Weights of a small transformer language model: 2 heads of 32, untied embeddings.
Each number is 128 + 24 x the weight over the matrix's rms, rounded and kept within 0 to 255. Layers, rows and columns count from 0. Numbers have three digits each.

# down: layer 4 MLP down (transposed), 320x128, rms 0.0627, rows 18-84, columns 0-63
# gate: layer 4 MLP gate, 320x128, rms 0.11, rows 19-85, columns 0-63
# up: layer 4 MLP up, 320x128, rms 0.108, rows 19-84, columns 0-63
down18:167140106159097128149126130153112151120118169160141140128147136096131127123142149128070116108093179157128155122146176147104073101176093136148158131084155165138124143138065121121118121152150103
gate19:129074108110126128154112079106106137083099117121127121081136126121142103155116123109123086175107151102103077097135148175140133141126142153123105153140141113165108059153148114137078135138126128
up19:099120129093119131153126127160173110112129113142093153147103116153135091139121162140165127109150140109134101044125125116125080098104137146097072176059136109159105096086164139133127083129103109
down19:123134144150152107120120127123135120117137155092130134107137119100175160103140115115099151122121066117145185152147128165138118140125128086142146109160127135106135131125122145125115113128097105
gate20:127129109106145111094161132163148137127104107159099171111139106120132114121117131114129091110142153140159171091114136089139135125118106179114088086132094073128115130128103144155117096097103126
up20:144132109142107112158117117133110131157126134139153176099184110134100133120130184104122134137141088121133139162135170113123119124126138148181108087135096125133125115171125168160133120090119121
down20:121171116072160142147138161174137115106117147151101094136149097120142129102148115135148111145135127133158143093137125087116096133132109125083092111129137097124108141138153124129122095105131134
gate21:135089135161090095124129115103150135136176152141150103146153137115037107141115130122167170123121100095114143140106166138092151124138166123179113102112127114135135112104104129150147124114144149
up21:116151153134159140046153114140174100120126191125186144106117139153096141130118115113091116133144105162126132131135163150085142113147146117090138085140084146135118194129124158151149146108115174
down21:105146127097167142079178112105112155143097174135115154173118098140121150128128145157113144141144109115173149167132138171107121092106171168099132142091097154190128161156144178143157133068120130
gate22:165129125138141152113113103115120139097113120128178153138128142142123138139154139164157126123116092149145121146144118146114145142130174172137069149139138112123141125115115175105180138128119136
up22:141144125128135116124093103129132149098094123152130151135119130144139131190156102172191130146123121135120118154140131147103112164130129171120109162142140118094121132118133140122168122106132153
down22:103134136105123133097156079096127112110110147132174130132101112116142121145147125150166123153153128126132144141093124152123117157119110137100105167175136136098098145112141095146136104178125104
gate23:096143123150075123153150093138151108098117136127136116146162166099125101123128179141155148121121128088145128187133094110135127104088128110110147155083131147079117149116139146132137121117139097
up23:135111128099132120147120094122131151131148154131090122148094116119139132152135111086115114116128123133149167157144133090167082108128098150134093118131152148113136097128169127154161110133102145
down23:110093102120159139144111090116180111134153126119137126141138144094131151127102116107124122129096144143156145132126136139140074112120111158114141143104169134124127084069111145143111089145115135
gate24:139144164139125114149124141151118135112149117145177160176134157109136193073126150154113157140184131146178145185140105144149116123157131113089132158131194071132144147099118126100137119112106104
up24:133114131103111115167134072149118170084122123147136144114093138166138125102123095110100117148135124149104096113131137146143092152109101135128108090130143139158102097128138107124128116143112127
down24:160086137125132117128110164087126146129142165160094077127114118130113089147089100141134143106091103122108118107132154110078112101123103137153118110131092114095143146152126189155143148170128149
gate25:107153129163102127153147137121144129130141128166103157095132155131087121123122131156094129138142129147113097136124191088130100150157081124105133160131154114134139058117146112122139126127120134
up25:113123161169178122153151095112115136152136132153101141127080134161151136140123124081115123123130106171123144154144112149135097167112074143141114118100122137142113132135125136102160131101148112
down25:120167091118156152128145087113115142153119169109132123113110148133153119126122118141164139100109116146146142144105115148141114101176136167144135150081116142149128148123148137145147139102116134
gate26:118065115124098135153112101127143119127109103143098118125123118114187121149119189142129136097130107117105137175121184114122139149099151131158123136129151113096129136120139135147151101112151132
up26:129112172147140166114144134131160109144087141151128104149124141085122122118144136132115209126136115105125139135141118144121134122130173147156106146099115114133103178122101196141128123127159122
down26:117105134140152103124171121084159109115136116127106074105075097134149169118103116128125138143132118128095137139076159122101125114129119112137117109106109119103114158137101161138141136181144121
gate27:122106158115097124067123150083135129139152138101128105153116165113131115132110159123114182097118139160120129103141123105116140115110105129114136096126163148090175101098093168110149137115100147
up27:131112138133112109099148130106148094064145106117122125142156108113100098152167161125140121119131108148152106109126158121106163133149135126180132132133148136111137114135103139146106118134086136
down27:094094149100121127103132149118113102175106147077092121115100095126134126128105118121143167142141167177124111128117101134136113161112154154154147123123132113093146072134150086162145109192131136
gate28:142087120158111157127139124139158145141132118168166116121139173128105115118090124115183156108181134138092105133147115138126190130165151147170121118134129132099131173174120133130160124117097128
up28:128109089118114118108119093156127117121158118148155126162112132124137142146117127105152160109152160108083129098110089097119160128137156138122127124162140093088107162113063127144164113119117139
down28:129127093128117069128145125173152123130163106141152110166154105108115131115129115145153153145138124110128146130111109097087137122167164130132108128112085114120126158114124144083147107144146144
gate29:138136130121156142167102137145126172171094145135124117118170151126122130132162150144117143156140141109147124153132110120136140115104118119144146180128116117128160102120125132141110090091125152
up29:132138091138065085159145104170122152083120161163145113145101122129139155138102108124175109167089167116148135091111139107147111163170150115107076104134150132094104111147125126115134126126103138
down29:177125136108111155124096105129152156111153094130136120147137133108153112109130140122169091135158122147156117147130111094138145094126138136124128146107140120143115157124137143121095134131150127
gate30:120154116122125092147110149196130146124119113147105145121141200127111093094144134085149124109141166145112128122157109172129097161147135155130129126134106116095149126132141132147180129122128154
up30:108123111163120097117143124177181168126130114130137165154138145142115122115123094121163123109137160156108139143111136168182112138116148095129096091141125141115125107174151114116166136154172161
down30:120152116135114142142138139105169128133110167115116145124189105113134164136122107098129152096160164140170113122129109112120117155107129105128133140093112096110108118134146108155118122139127094
gate31:139102148126144121168130175123077125115102111112105127105109167101160154134143120116143114106117155133124125106108101177147176090129117097124141119131095145125128097150149127102172131103114134
up31:150132105113129148085134108124071147161104105147143144119114147155105149145123160125140162152124081120110146143077124169123133129134113091144104106088155112118121139134104143127155042138105127
down31:123156095097147166115159126090145079158167133113143137150160114153156161122119112113138126127139132117117108143143144138137198109147183155169096105164117112115123173108124114172139148142139124
gate32:140115090121132103121111149112164104143122136131145087109112139098077151141161131080150157102119114129142138155133147144126101119129114123109156117135090076179153128088095160159121119103143058
up32:194091100162186116131139160162159120130126129139160154162093106113110123139138094151148114135145152193183123163102129158127124138126132139116128143139113135185157119101113136131131103117169077
down32:154127130158114154131094108146138142155141143152152147144145112139122163131124126177161113123148129137130136116126148122133124137099156142098117143164101104118105125091132136110101092184128095
gate33:110093105082088130125144152112060126131172131114115141097138144128129123162144121156135150129144189131134090139136113090132075161110064153135123082147141166140156121135170184124155134111152127
up33:152117122152086104154130151165135138160127148138142097121119140166129124157133109155097201141187110113119145076126130110156148137133095130173175128139115186120074110106135126180127101143115125
down33:166121151147102133127137083108164139159128123144132078131112144143098113140159160123105095189162152099159120152143141104131130139153086090080133147133111100144092102162127121111186113115108081
gate34:109102105141139136165169133091167178145166141147125148143130126131100184125149103143160112097147116128095100145118132101107138097105148142176135117144126126105087109113116106122119154157087113
up34:107124108110165127129172152152158109167135119139089169129139104091087096125091113183162166095106129150123147106119126134118138159150115105147160164120102154108153149113123105093125120110133065
down34:102112117097112122138137134157147121117153130167142168158155160110112191127140088160136101172142120160150096147157149078147089126126163156110134099133150124113085144115138149136150108114101125
gate35:133127098165073148106091163128169122129134119146118115135114134115124103147189132104161128130088121186141119134123111138164101163092169121147124139121104144091127122111077126147146111127117124
up35:132122114107133130129120138143089157151129123107140144194148127101150096138115140128108104057115136111150133098128104095118139128075085127167110120118157116162140154124141163090124174129113147
down35:116123161122099086155142137120134115131149127114080176133097145089134129093107120128149111115143125096117089119131189124135143112150153177096159130108118151143137140102158094084135128068119147
gate36:130150179107094135127173135110121126121118140171122107146121142142103137083135092129091102165144150165086134145127110102147130155133083125103125078109120096117154113116099159108146112119147109
up36:152150130124120089116138124099126125143125068103117167157123142105143149177142146133098142131148187151152111100174119145182134134101137124150163197138133137107119150102182120094151126126133124
down36:162143141151135154115091110144120117091135162154136125170124133122134119065164121165131142135143144161112119146110104091135109131135115157084138105126134112122155118140148135112138092074130128
gate37:117136099162177165173139125149142130116159104153138129173166152111141126121126188118141097105089152137151122051141088142076153135121120153149084137079109140102103124113156116112147124144129152
up37:152092141120105130124138149175099059130112098113122176123154149140113084071152148129144169143121135158130127097115133083107119122127113136110140111141092147113098117141139126143132148130157147
down37:114138101169121110154118139097105129163168139130116150135108094144128109114132103141183101147093105142115120141120117108149142152126105139129105137109131097132148130167077094127110167173085127
gate38:109148111093148123093123153141092157125107169113124173109133101113073107167128109103117155080131093114097128083121102114111104137163094135158097112144132109132158113099139127139156109087122085
up38:129157136152127114105160127129117122155135198144156131128154119194129142124124104144153091090142139127161135162130154146129131129136162135102113111135127135140153086107125130127142129133117122
down38:098131175107141077147149148137118112070110140121099129124157113089116127146072154102134198142102132099144100127115116069112147121108093132156119067141117136088128114117133136139128103148148120
gate39:109133110148133126149103139116105138104136105112144148106108105152160150107185117167140100117132111112086073125099120131107113133129116145208095127127146120109103177134128114188090130098116163
up39:112168105099163133140157091170094117134163141153148137140108149134114096164156124128118153103138136143144158143072155121173109111102109091118138101122156104153136100134130144118090143111165111
down39:145083127114121122116137138127119103127154130185110137083133147161087116139151148106151158114124127127118176115112077100095115108109126109141173106104163137177148105129127097086159107147126160
gate40:141124156137120110142142116136127131087125107132102095136125081143137129156143125105122112124091142134145142124156113128122130100086083107085094119105136174155134120162118127149120113131138136
up40:181126113165068137097084124153163165126149141147107142133137141110135136115159110153108142144140145154127105142151114149138081121137165115126123183157127144142112118116174136133141103131131150
down40:106158112177087153141137152129156162122067153120138132137113154131110101140181115110145145117142172123132142112159158158126106098149124181083121142140108139132146116164136121111111127121100123
gate41:136137132129091139122122081178144131122131159112160154151080100118166122120118150145095140142118152091079107112096113168088111126136159111102156136103153142139126161135112151152139161142143149
up41:138127112097129101123094121132111125110127118086149095115137095090129104120144152146176131126098130132089147108135092146112121183067131105148137175123164074098111102091157154137144078145101119
down41:107127144106160128158164157097077106155138162131113149165163151162106083108163119124130141144166099105147100149145146122148141095172116123133120169126088115139162120147101127125163143131108200
gate42:100162136112151163146096145134118118109126150143185140156169123124084085099117141164103125110138106160113117166076114104120161131094146075143162114164105165129135133087164144149146156166133133
up42:108102137158142113125148111140107170129139108137138125149093143124122123109147148143133111144147132120116133119121175107151077105143130129115121107159099153145099140136173111132106133112132128
down42:197133104114164166093113130110150134106172153102149124140165132157127151153132123133152161109133102092112106135142094117187123104110117150109117126060092136110165154135150107121106149120114101
gate43:173105116151133131126138154109136107142103106152152138110179157085110123082120132149119143094094123137143101158132153130138142138143160158108082122124136139125172130154138144107105097111101165
up43:167135127130099145107137103119095178133149135089186113112144109130118153117118143116145122175150105148113110143104150145143137133122135132070151113113170088107093132103143132123132138115118143
down43:120120161147102109169139160129144132179144136080150145102145130112138172112123137134161114120132170128174150095099154080171102103158152146099135150162145145099145121114107142128119147152141176
gate44:123104127105116114129116159096136138137139145074120172144148142192118105150101155115124149117115103198147109168161123128128105117154137160126139162173164120143158120165149111123121147120135117
up44:125103158127085091116167157119132171162131144138111158131125147134142107114164163164123166123068112170170126158032129106117119112144137150120068117158102148115140145179116137157096157139093124
down44:131092130153131101068129149128136117094119144115132111090119134172150160107114088132141118141163191126113135118181081132127101104131111114128076147152205144124099170107134102088105111108137127
gate45:105125132157101127094130123134146101091150149130121096106156150133137128124205093184173115168124155151088110151071123139108105129129102147116141129177115095107119128140154152080170146094145113
up45:107144148123125118157096132102105141203132118150114133155118112110145153124093118170132145114187064100118141137165094128122134110122139108149090113094110167143128145163183145077124182076111148
down45:124104146108102143163108101086134132104147124106135139125134097145157055127084185150150131093156122100094125111139131170145204121144099160135101109147097113092115140123148103160090116066098086
gate46:098086134129141113145125101178153096125153142134143208104146117124113143133120123129136110122113157149149129101088108152103113157089106153106118119121125094122154104122082179143125117089147112
up46:119104128128102158119163151150144068160122110122116131083148106117103118171102136102127097114121110122122135143119120124114133181125147127121162117140136129117092089129095118129114101144150108
down46:087133120144153171125114136159135080150102162170146143079149135089147133138129119100144083137118120126160144121139119158106110166091099124126141145172093116118159100118136142171140152068108120
gate47:180125095130091129124099139132119150124134133128150100140103152102156111063141129137126122129124121193137165156147117171126116095101140145128119164092117119133152115182115098121089159168157164
up47:153131100130130096133139153122137115142140166141129136137142159083130117113126139133113113110111187143092151091132159128144113072120123128134109156132142142143112164113119127114121177144168151
down47:107111150117122124141131114178123118144098082114106090113102118143133147117140132122119120157147129157141134117123108130119129139112113114101128152104104122170117112149166127130149141112118143
gate48:114107128104113126209106129112110151117103129121114161128103125156110137104150148120147119113094119137120113119130144171127082127176164151139131116110159116110117140084144123162142112126106083
up48:135121152164122119148177142165110111123139166124109106154143139099139120152124157133142130146114147134163079153114110150102106117118092151134164139146101096148124155122064115128163068116137150
down48:178132096155152148129076107114127111119110123147148128096154130121164122155154152096114155112134105091082140145116093124147123174145144093129088148111150149137132121107184125086107110201093122
gate49:138127142129109139154113151137118132164160151114084150102112133119155167125084135133121124113094155106092104129139123101178110145125107157120159178128162112158185174126170084133104130116146113
up49:127127139092161112107096102128164150112129099106162113109126149107131103149199127147151116114151121160129114139133117131097180107083121126135098110175115152156078124165126169134129137137077128
down49:169105111166095129150127102116116151172109110109148168139148111122137104089125141156107167100096136178115146133077101063146148129119125084175144132130160133133127134169081142153113141127144104
gate50:124129133130145155129093124140140141106146159109133140131112111102139114160133209122157164131117145129156118140110138133115143156137157108146197139141136042137154128101110119076146111091114137
up50:179121128132136138138146125178090095155135113091100103155132104137169148119150132100132123187118102115146163146152147120089148131120105111136151139141108132151147127115098142108092177160164124
down50:133138108102130112160147132098108147160108125144161149105095119134159121144154079072105144111130145117104148140120096163138131141120114111086165153080167092130091168098148077107098186068125158
gate51:128085105101138109135131139144104126107124078126113105173109146133090140104140118134146109125162116083126101140134110132153130141145168126109122116136106124138120139131108099166154120112135136
up51:124141130072107093157077164134130177115163120136141143106115162137085120116163146150110153132145129144087121096089100107117099098116138142140177132093112172120125122122098098122111105192164146
down51:120169106083178145145104130147141146130123144086106153118139104114147133153141116128149141148122148069127117135144128160150127092141171123144157139084114105148160157054159157126120114178142147
gate52:090125169150094160121119173104134129152141161141169099135120133095152164120120134145147114146143137098074146126114100134164101090114139113131095198127098102114142154130141121133114117124111110
up52:107136170166088109070118150091130126133117144129127123156169128157114150139113124083112097140132115126106053148114120069130097148142095124142117097137137152104130143203107152136158201086151108
down52:120139100188159107143174120117146114125107130090173123120101109139132169111127116107087134122124074131095127134104147118127129109130118134108185082124129145122141110134167128192122109081110164
gate53:109118135096161116152121112125136169124099096119143080112127167137120196107139140092112122151135197091103131147154120147102095109138111138157132141141134096115116151112092103140123135141134098
up53:127151118095161136153159116130151127143097125115111124099108140148099137109138178121123136106130152124099131120121125146135117111161070093144131122112126107115130133121109127134146159158148108
down53:091118148096097153117163144146125105126110134182157146120116063100137099161157088150142125143153097141130149101116100110119148128109166132113094112171114134133146146144136137078110125093121140
gate54:150141118134141118126115136106154102140108176172139142135178133140114121109108163126149126127126108112147144135191127119145141116131154125143134124120142113155131158124099143122128160130133110
up54:139119143137154099170155152115111117099125105156107153117114079090134152149136138110128105144148129101141130119139090110136122159104087092120115104086121083093118138104126144130141133126109148
down54:096101166121126145140130121123146143099097149102145171098137125116087126111201117100132126149095098141126135103151099130167093121098118137142169107115120127117146170090120123091104167085124118
gate55:142101128136151125124177087118126120127142094143138125133157106123120101129075129127124137130180095122061157122124126129101093105130137089146125102129118171129139100140145158115159136081135100
up55:096115149086116144131126086096097130136115150146117168138123090127186155145143159119120138068096162124107166109094140155109100153128112141133108138137136144135127128104141144119106119168089125
down55:141134136144155120127117160156144133116158135123136156113148184134086142137185120152167112137134160110144102111160151128158149098138150146104111137125179112122119167153126145115123087145118141
gate56:163102173166119129157119107143124174124112150117150123115107149141126141121113106113112134131142144117086112157115120151088158129130131135112116161133121135108105095141110103154107164103160118
up56:159173119173150105117150064127123129105098166114145165127106135134121147108123112117055127170171127136142089120112091130151115112161167152089160148147116142101095169139116151127091113111164100
down56:095129118128142145118097178171142116160135099141165111162152111128133126108136163127188100132125151150151157111157181135117120105105067128141137111109093075144110121139118139123168115169126105
gate57:181132134095140138127107104119155157114134120138108191111140144143097097157160139127134090131143125120137156126119109157108133126130118137150122120111099141153109113138114128115099120103117138
up57:117128142117146128123106133153102144140129157142164117121138073094122117117127137161126100149156105082122138088168126172140125157136113127124156167181098179100118102122132144115157158141112160
down57:185131129107098121112187075131151139122154140130127177121123139121120110183138120107123154163119136140109098142076134087127130102090149113122125110111086139124148110098108154129149122088090125
gate58:155122115109132126142101143090114152109117120092132108109140127158108141117141125156170135138137122142119147138075125107111131094107074155138150100121158167123121128167088158163164120125121104
up58:095155133120130120085119139096159099166148155144143146099101093147111114137118129143118136135128096117095150129154129130170125147086125083126160142118160126091169128098126148107114120117130140
down58:110124129117096114142141123126096126115138109131147158150143126142160132123133102112114132102127140124139149100149104147154119132152108150178132125128137131113138115149121129109129069080096100
gate59:103132158067120121128156144157143122110146108140114104117137123130136140112196096101134073113122164122157148147090111124120083146165097112166106136144161142154098117161150126124110155131125137
up59:124095163124127133144156114133114110160137152155102127126163119101106111149116122111120116165203137128084105148166111179097149103099199132191152130146124117140098155173132154133106145131125173
down59:096153130173112113137133085139147110141123116112142135102142127121094140113139125131122134130121095145074124176139145148100148147129135149139096113140148089112106122121126125142122139096136127
gate60:139132158123115124144142093148136140149131142135144119146097163151098179138109156129141110132108110150138137114119140123097136121106154130112114084083171092095141110135161131179132137126119149
up60:140159170130099144130113148129140156152156126092139121108147154119151090136139131115138151104119142089151124170116128125093154162119137151100103132157126119114129109100136149151098121120130141
down60:109152153122104138172105156098128129114101122114141136122112098133064128156135123154122128119143156090096164134117087079119123124190118138122114122108109141109153132175161166081147119038144151
gate61:146133127118145121127140163137117136173094116088152091130110091145139140115160142088154116126146117105121108123160160131114169102133105124109170119134114113149091161134146135102147117120143120
up61:116122135120144150162116126140131098160129137110154120139119114116109123149103135081125118159104155136152161155110117101130145139096078114124171136163120101126079109117117129121107072140121127
down61:168129122163155135164129104117123144141128154157156135127140107139113126169097065142160129107116090125118127160123091085143099182105146148115140100108124160078143139152139134117104140101123105
gate62:178087141099129169106096119133120091116147140149151131090122144112120167122125083139158114143114151079121092135125088148154115149135143112142130127134189127127121109101131102099102164143156115
up62:157090085118088131131089131114110113127146166110106119124179134116128115103148115129136109143122149128155118113139116111128090101127136124161127131141126111093171144127140143148095150114132112
down62:131131153112175178133153119136180116152060116158118123112124112159102129120115090104165131157093137101081126144118124140136118162140125131119095144107080137160124153147128118080127156115153117
gate63:096150115140109119130133184124131155133119146163176144104155142133153141151097139173133124115133143112106135115087134178133143084129122186095073149125121137112127152212147134135106154139164098
up63:133107114140096150145104141148100154146132142156152156116160155097110152100155161155137077103124133139098139151143145126141121129110119133157104129162192134150146112114171101149129102157172121
down63:126169141100127106148187129115128122116117117145140101097123122158135131162115100124102112142111156145123134170097086108115139120098133107119149151123114135117138168143126151148127177128124132
gate64:094147123149152075140110121129106119137148130116159135170088096135116170163158159178109145138092129115151114137093143177155125173178124136131139108104123042116083114093092138083106132126146152
up64:115105116189135104167067127138099136072129119163110175106136119137106110151143151130130157092110109102185137133155130120127152136165102131121106141091150134164118058104138121093154105135136166
down64:153101108147139123118156114119133140111129113084159134158117152135141104160117137132132168153113121143171122165095124131153124162134112123130187089142109138143118169174122117123163117123120170
gate65:098139136115089123172135158115120088147141163129103118111156104142094154128141152165094096102095129150146125152172130124130112138128123143092121152118126150123119118139128116114115147150160073
up65:112098164129158120093114142168113137155143114131104124145091107144148130147151076160112113160155116142102164119099147098139147105135154118140133128119105084126136115149087143152142117102137139
down65:153107151135124117104060151116108130129124145166126134108165135105128167106111089121116186158128098120127125138114137113118123134131154127117143137104132138171145140143135092112121168104111104
gate66:175156130127091124116107128121174155139125200122133129115118103145123152099110075146096163102142112129141196176109148120140110138091146139089122094102086159148108139181122150135113145116098094
up66:146132124137137111170130157170124171128122119123143121097109148113116094177106140052118105093154120151079134110170118172113157119142139148139118187144083162148157141117131164109104171117132156
down66:114138123121085113097099083146140082129121115080082155158159106117129111124165127116142162118145138156159157154133153119143126149142105132114099112139146114104070123185142135101149115163063158
gate67:113163152135103120117152157117151125161133149130100129173149109146109148126140144107131102130096101135122100142097132118143084103110132093117130122124155143137112159103148129086151141133125118
up67:163107070154133115128155112104131104104130116181095144132151128091141153131107122130145118153144157121170165132148134120122183127126117147099133123130101119166087127121128129131142125139130175
down67:108162137148124079152167169132153194147128126093127126119109096121151125123119163135131128123117138164129156136128111160146113079152162141116123132092127137129141140097126139103131131131145135
gate68:169120061142111148144114090129125143124133129119126162154150101106135130160117167132092134145131102101149122138117139112128158126132140151160126119136113142138156175128141140163129165149164164
up68:101118111142137181108158148145135111136127150173126139142137114126095124144096125116108138145089161133103125150137144116115169123127094117097133092139094156135139161142110104111180149142129125
down68:095135150147171152160235083144161124107113159144115146115158134138126115136167118094125077122125110112135118142160169126151120121117113142145121070160103161144150142147103166122130170121138111
gate69:133152135159150107143155148105115128132128122153153115111115157109129158136117132105172151106150119105135097132122123120117140127096123116111137114143139137143112160160158159171153101109095127
up69:139103142151118159167115097128161100124128092156105119155125137154127119139159140099135130132134135134140079112158128114139135116095162105108125143110109107112147137102112107152122130156162143
down69:105105124147129113140149143150155112102114124117123132117099166129122125121155101103156150111143128125155119133128112118093142123099159105097125120121120132090106165163132131117129107112127140
gate70:109068122157135119130135074126144165160122110137095121131112140143114185114153066144130136132100167136121131126126109148163097109117117122109128110173192169099118142158165160098136108135141132
up70:158092121135137169144112118154130127124128089121168111164157138098149103149097167062161099125130118125161148126127122106103144147127158106149099126106127119120108118138130106148112144151086122
down70:122091103141114127113132122166128145121133140107074107090101138142121138117097118134123101124163165139094140122145138149118085096146132153144147148177148193161123094128158177153165117137139125
gate71:105093103123116083139090077113126113086144109130079152097123115162191148116171108205133136156091153120091130158103136138103104121180118090140084117093139103069132094115142104086134176101163090
up71:136120110138105096111082080147161138154182113106139164128156154152186096173173146202152115163104114154129141134107133154088135123137159119119154129119050064105056090082116138087138182048115105
down71:141068079162111136156097099132106138078160151096122128093124159101116148135154090166138146157152134122136144169079177117105132146131121144120137119097121155102124124109098128103166112106123056
gate72:121139126114144114141107099115134158113117134170110118120164138141141157151150159115140118139121123149124129128120119149079130137126084150117177138112091082122110138129101159089135160129134165
up72:127105132153121113143166109098131142142119132144109133110128117123138105122137141130112162104111131107132140134131120095150097175097091188207109120139151166117161112096142118129129131134139143
down72:107124135123109107132092132138127125161142123118129135142089187136149115103128112154154123114146146107130140099150113161129142149112169165118128098141163167171121107106122137128106146107155107
gate73:111132148121132153156184102138106122146087094157099140102079142151123146094131105149125110146060135117129123163094151168096138131150212158136101112108131103133130128090125131133124167123091136
up73:158113094149143161165147128172060139134107152120109142113120133123158123151126150122162122085071103129129145118098097125143145152134152104126065132130148119145128107132125117127160070124125093
down73:145187110070093119117156134120116082131105148167140129124148116142107118109142130150115138138136146117145126139158133114122117130113098137094147147119133182114127135132162143123150131149142143
gate74:126126136110117147184136135178125125116108134134150167092140090178155110118141132138136086113118108144150110145110134164128121147163173111172121114103148121122129092174126118143160196124099123
up74:141103144132093065167149160140084139124142163114132178097123173111138117129128135199168158137086111131135081127132167163080123113128134123139093112136146166150127150144127141145140117117136116
down74:104116116116112142160128146083139108118160155154161141143112128126130130135107113099128114100129121141139148157106202123130136107142130094165111133100147112106115085159121115091148157132131099
gate75:121129180135118102105129138139128121126174128175108129167133112141149118121123113145118099152099133122131151125124124114143136120104146135127136117149126147090129100184133176111172073156132111
up75:194108114168141141089119112148129132116113140108128107144125124143082153107170188109104120123111087121133139110173120175127159127156127141159143174068172158113149168132087098101114179141079195
down75:137086134167109093121122078122142159083167091087111141202087112164139097126099155174125099109104115156122153079116125120159102157133149142144135152099175100153158074174108161165159134136136136
gate76:109105115130130154136120138160123133128125130115144136149131153128116107133123128095153153091126136123120157139139135151120157125110094126102081134148154151093108148158153118136103161127190114
up76:155152099114108045122151131115103112136139114130142096129130135135158123160165078120115090111093097123096130145134131128126123160118124153127165119123092092145094137093121134096146160134142115
down76:103144124149088132114121108170146157128140111191118121120124118125116125146141131138122143118131166168162131095126140102131095109118160120161108123142115118106148112122126174124132101132099130
gate77:078134127154125087120135119121095124130114149162083136152089142114137088105134138115133142124112104133121112142145135142163146147128091101084094130138146146083173147094113127125175115116118170
up77:146090107113151145129130118151141164148135110110168133101095132126108111110173122121090124124136132165139140151078135134122155113143114125137179102144101103160120135140147137129096153152136122
down77:104067132160134118141169136112178193141135103155107111069130151144118128156121131134131136154164124119117131117081117102111129140110122143136132137150118120123173128108156153119160140142163129
gate78:114102155139121137158144138117129122104064085093095120090107135155131116063159128077138117107146148137115119105137094137099124147139145143118120090126109109125145098135122104090114125132108115
up78:138157131108123158113177125142157090121147134152106151097124095131106161136120127166137112103084082141186110141091169115135122130106096124127128150147101089119106081146135121107140117145131081
down78:156119139107081133107080147123139128100144103143146095127150156104144107147138135125133142135126142101160148199131085103140147145103140150135122128093140125113177146111117133113171152090095152
gate79:105137157167129175135095172131136112093083145123156087170090102096080139134134180140139156111118149161174181137155101118127144134125143138110131148101108095124123111124086131148109139128104135
up79:145153141133134130133115137046120102121125146121184100082103111152063135133143148105105107116107120057111140107136155108127098124127094133142130111122110193131137135102106127106132138138130100
down79:140161161164103125133083106083151123127114097136157125122137155118122151189120137158153140144126152159117157080109117105156125106117096102197105146122129150101128127081181127128137124190110132
gate80:120120109135106151130140166138129161132167088149129062154102160119128124109114106099153118129132117165113146096166127143154097131154107146123168114153151132082137135113131157133154117107139124
up80:152102136081144138146102128080137165101152123106156114103131120144125127145164140176143124131130145113101139088147123097155168105131139140128117133115148134135097161138100155089129152101106114
down80:115080153113073129121123132125131077147160061159144115134146117122129113161101135080093165090118134162095135115140147124152117114126106119139101157112091122133138169121115144147111151179106154
gate81:099101111156146149102158136130083145094150109170134146132089142140127068104146136110111148115093120129141122150124136119119117131152098134133131101134124132128090155124106143129186164137090097
up81:119139087167106136116155143130090132143169105119155139134116090113129109129159127101099131159200172139117160118099154140137137114101133135137150126140142070159105103168129133136129181142100106
down81:135089130101154101126098108131113122108099131122151106113149152139144175140111114126131148090125122109151168152159114109093129146133122168114130132140106129112108151067124150135088102158149111
gate82:104105152146157109132129182096107114158119142106095126123108134142132125072137111134146137128142059186095145146116129147085113160102126105119121145150133074151159110125114144139135128137124145
up82:137150128139135127107104182098111143120090093106076130106135110134146127142154112106144141109140109171151167152153131125130131127131160154083137112160116106129128125118064149115106134125108117
down82:121158123138111138201114118104107138105108129071101098086136103132128108116092069131121121136107155128128124139138165124101147088142132085129149145107120157128111157113142128129098131123149131
gate83:117100118128125076127123126115150131100093159113118134111125169105138110161150110168155134160077125154136110104147154112117112101113103135113098161167125135099119150135160115128154160144124085
up83:139130113152147125118193146153088123143147136125133119126118143110119138134094107109166176103143167092163119191135122103142127137123144131114113111196144144137165136146140124168149089136128137
down83:133123148142099078104116126111171113115133128141140115172122113113079124157138146085112148137138119096145097173117143131139109131106129084099129132150140130133166143165119134175151119180129153
gate84:109159120098085085120150120112129104139131135122111088127099089115155108132150114113081123138122141113096086120158168167116131122091130131096103163144137106151117144145091127102076157105161128
up84:179109153118129109140127137126129119138165099121143163125155130180146135138109146144097119116168155118123113131119091099148093123091172138153126134118160112117138116142129132149145117181111105
down84:115146128126095151110117111110113137133155124104111139142125116118082162127130109144118134147044086117146127133136139178108112158141122157084097120131141184149100133109153148157104120128172111
gate85:175109141098093157102136135116141140125083141123102150162125102149131137144192084130110118127121134181154113110130111137150115142095095111113141131134133139115180135136100162118114128132107145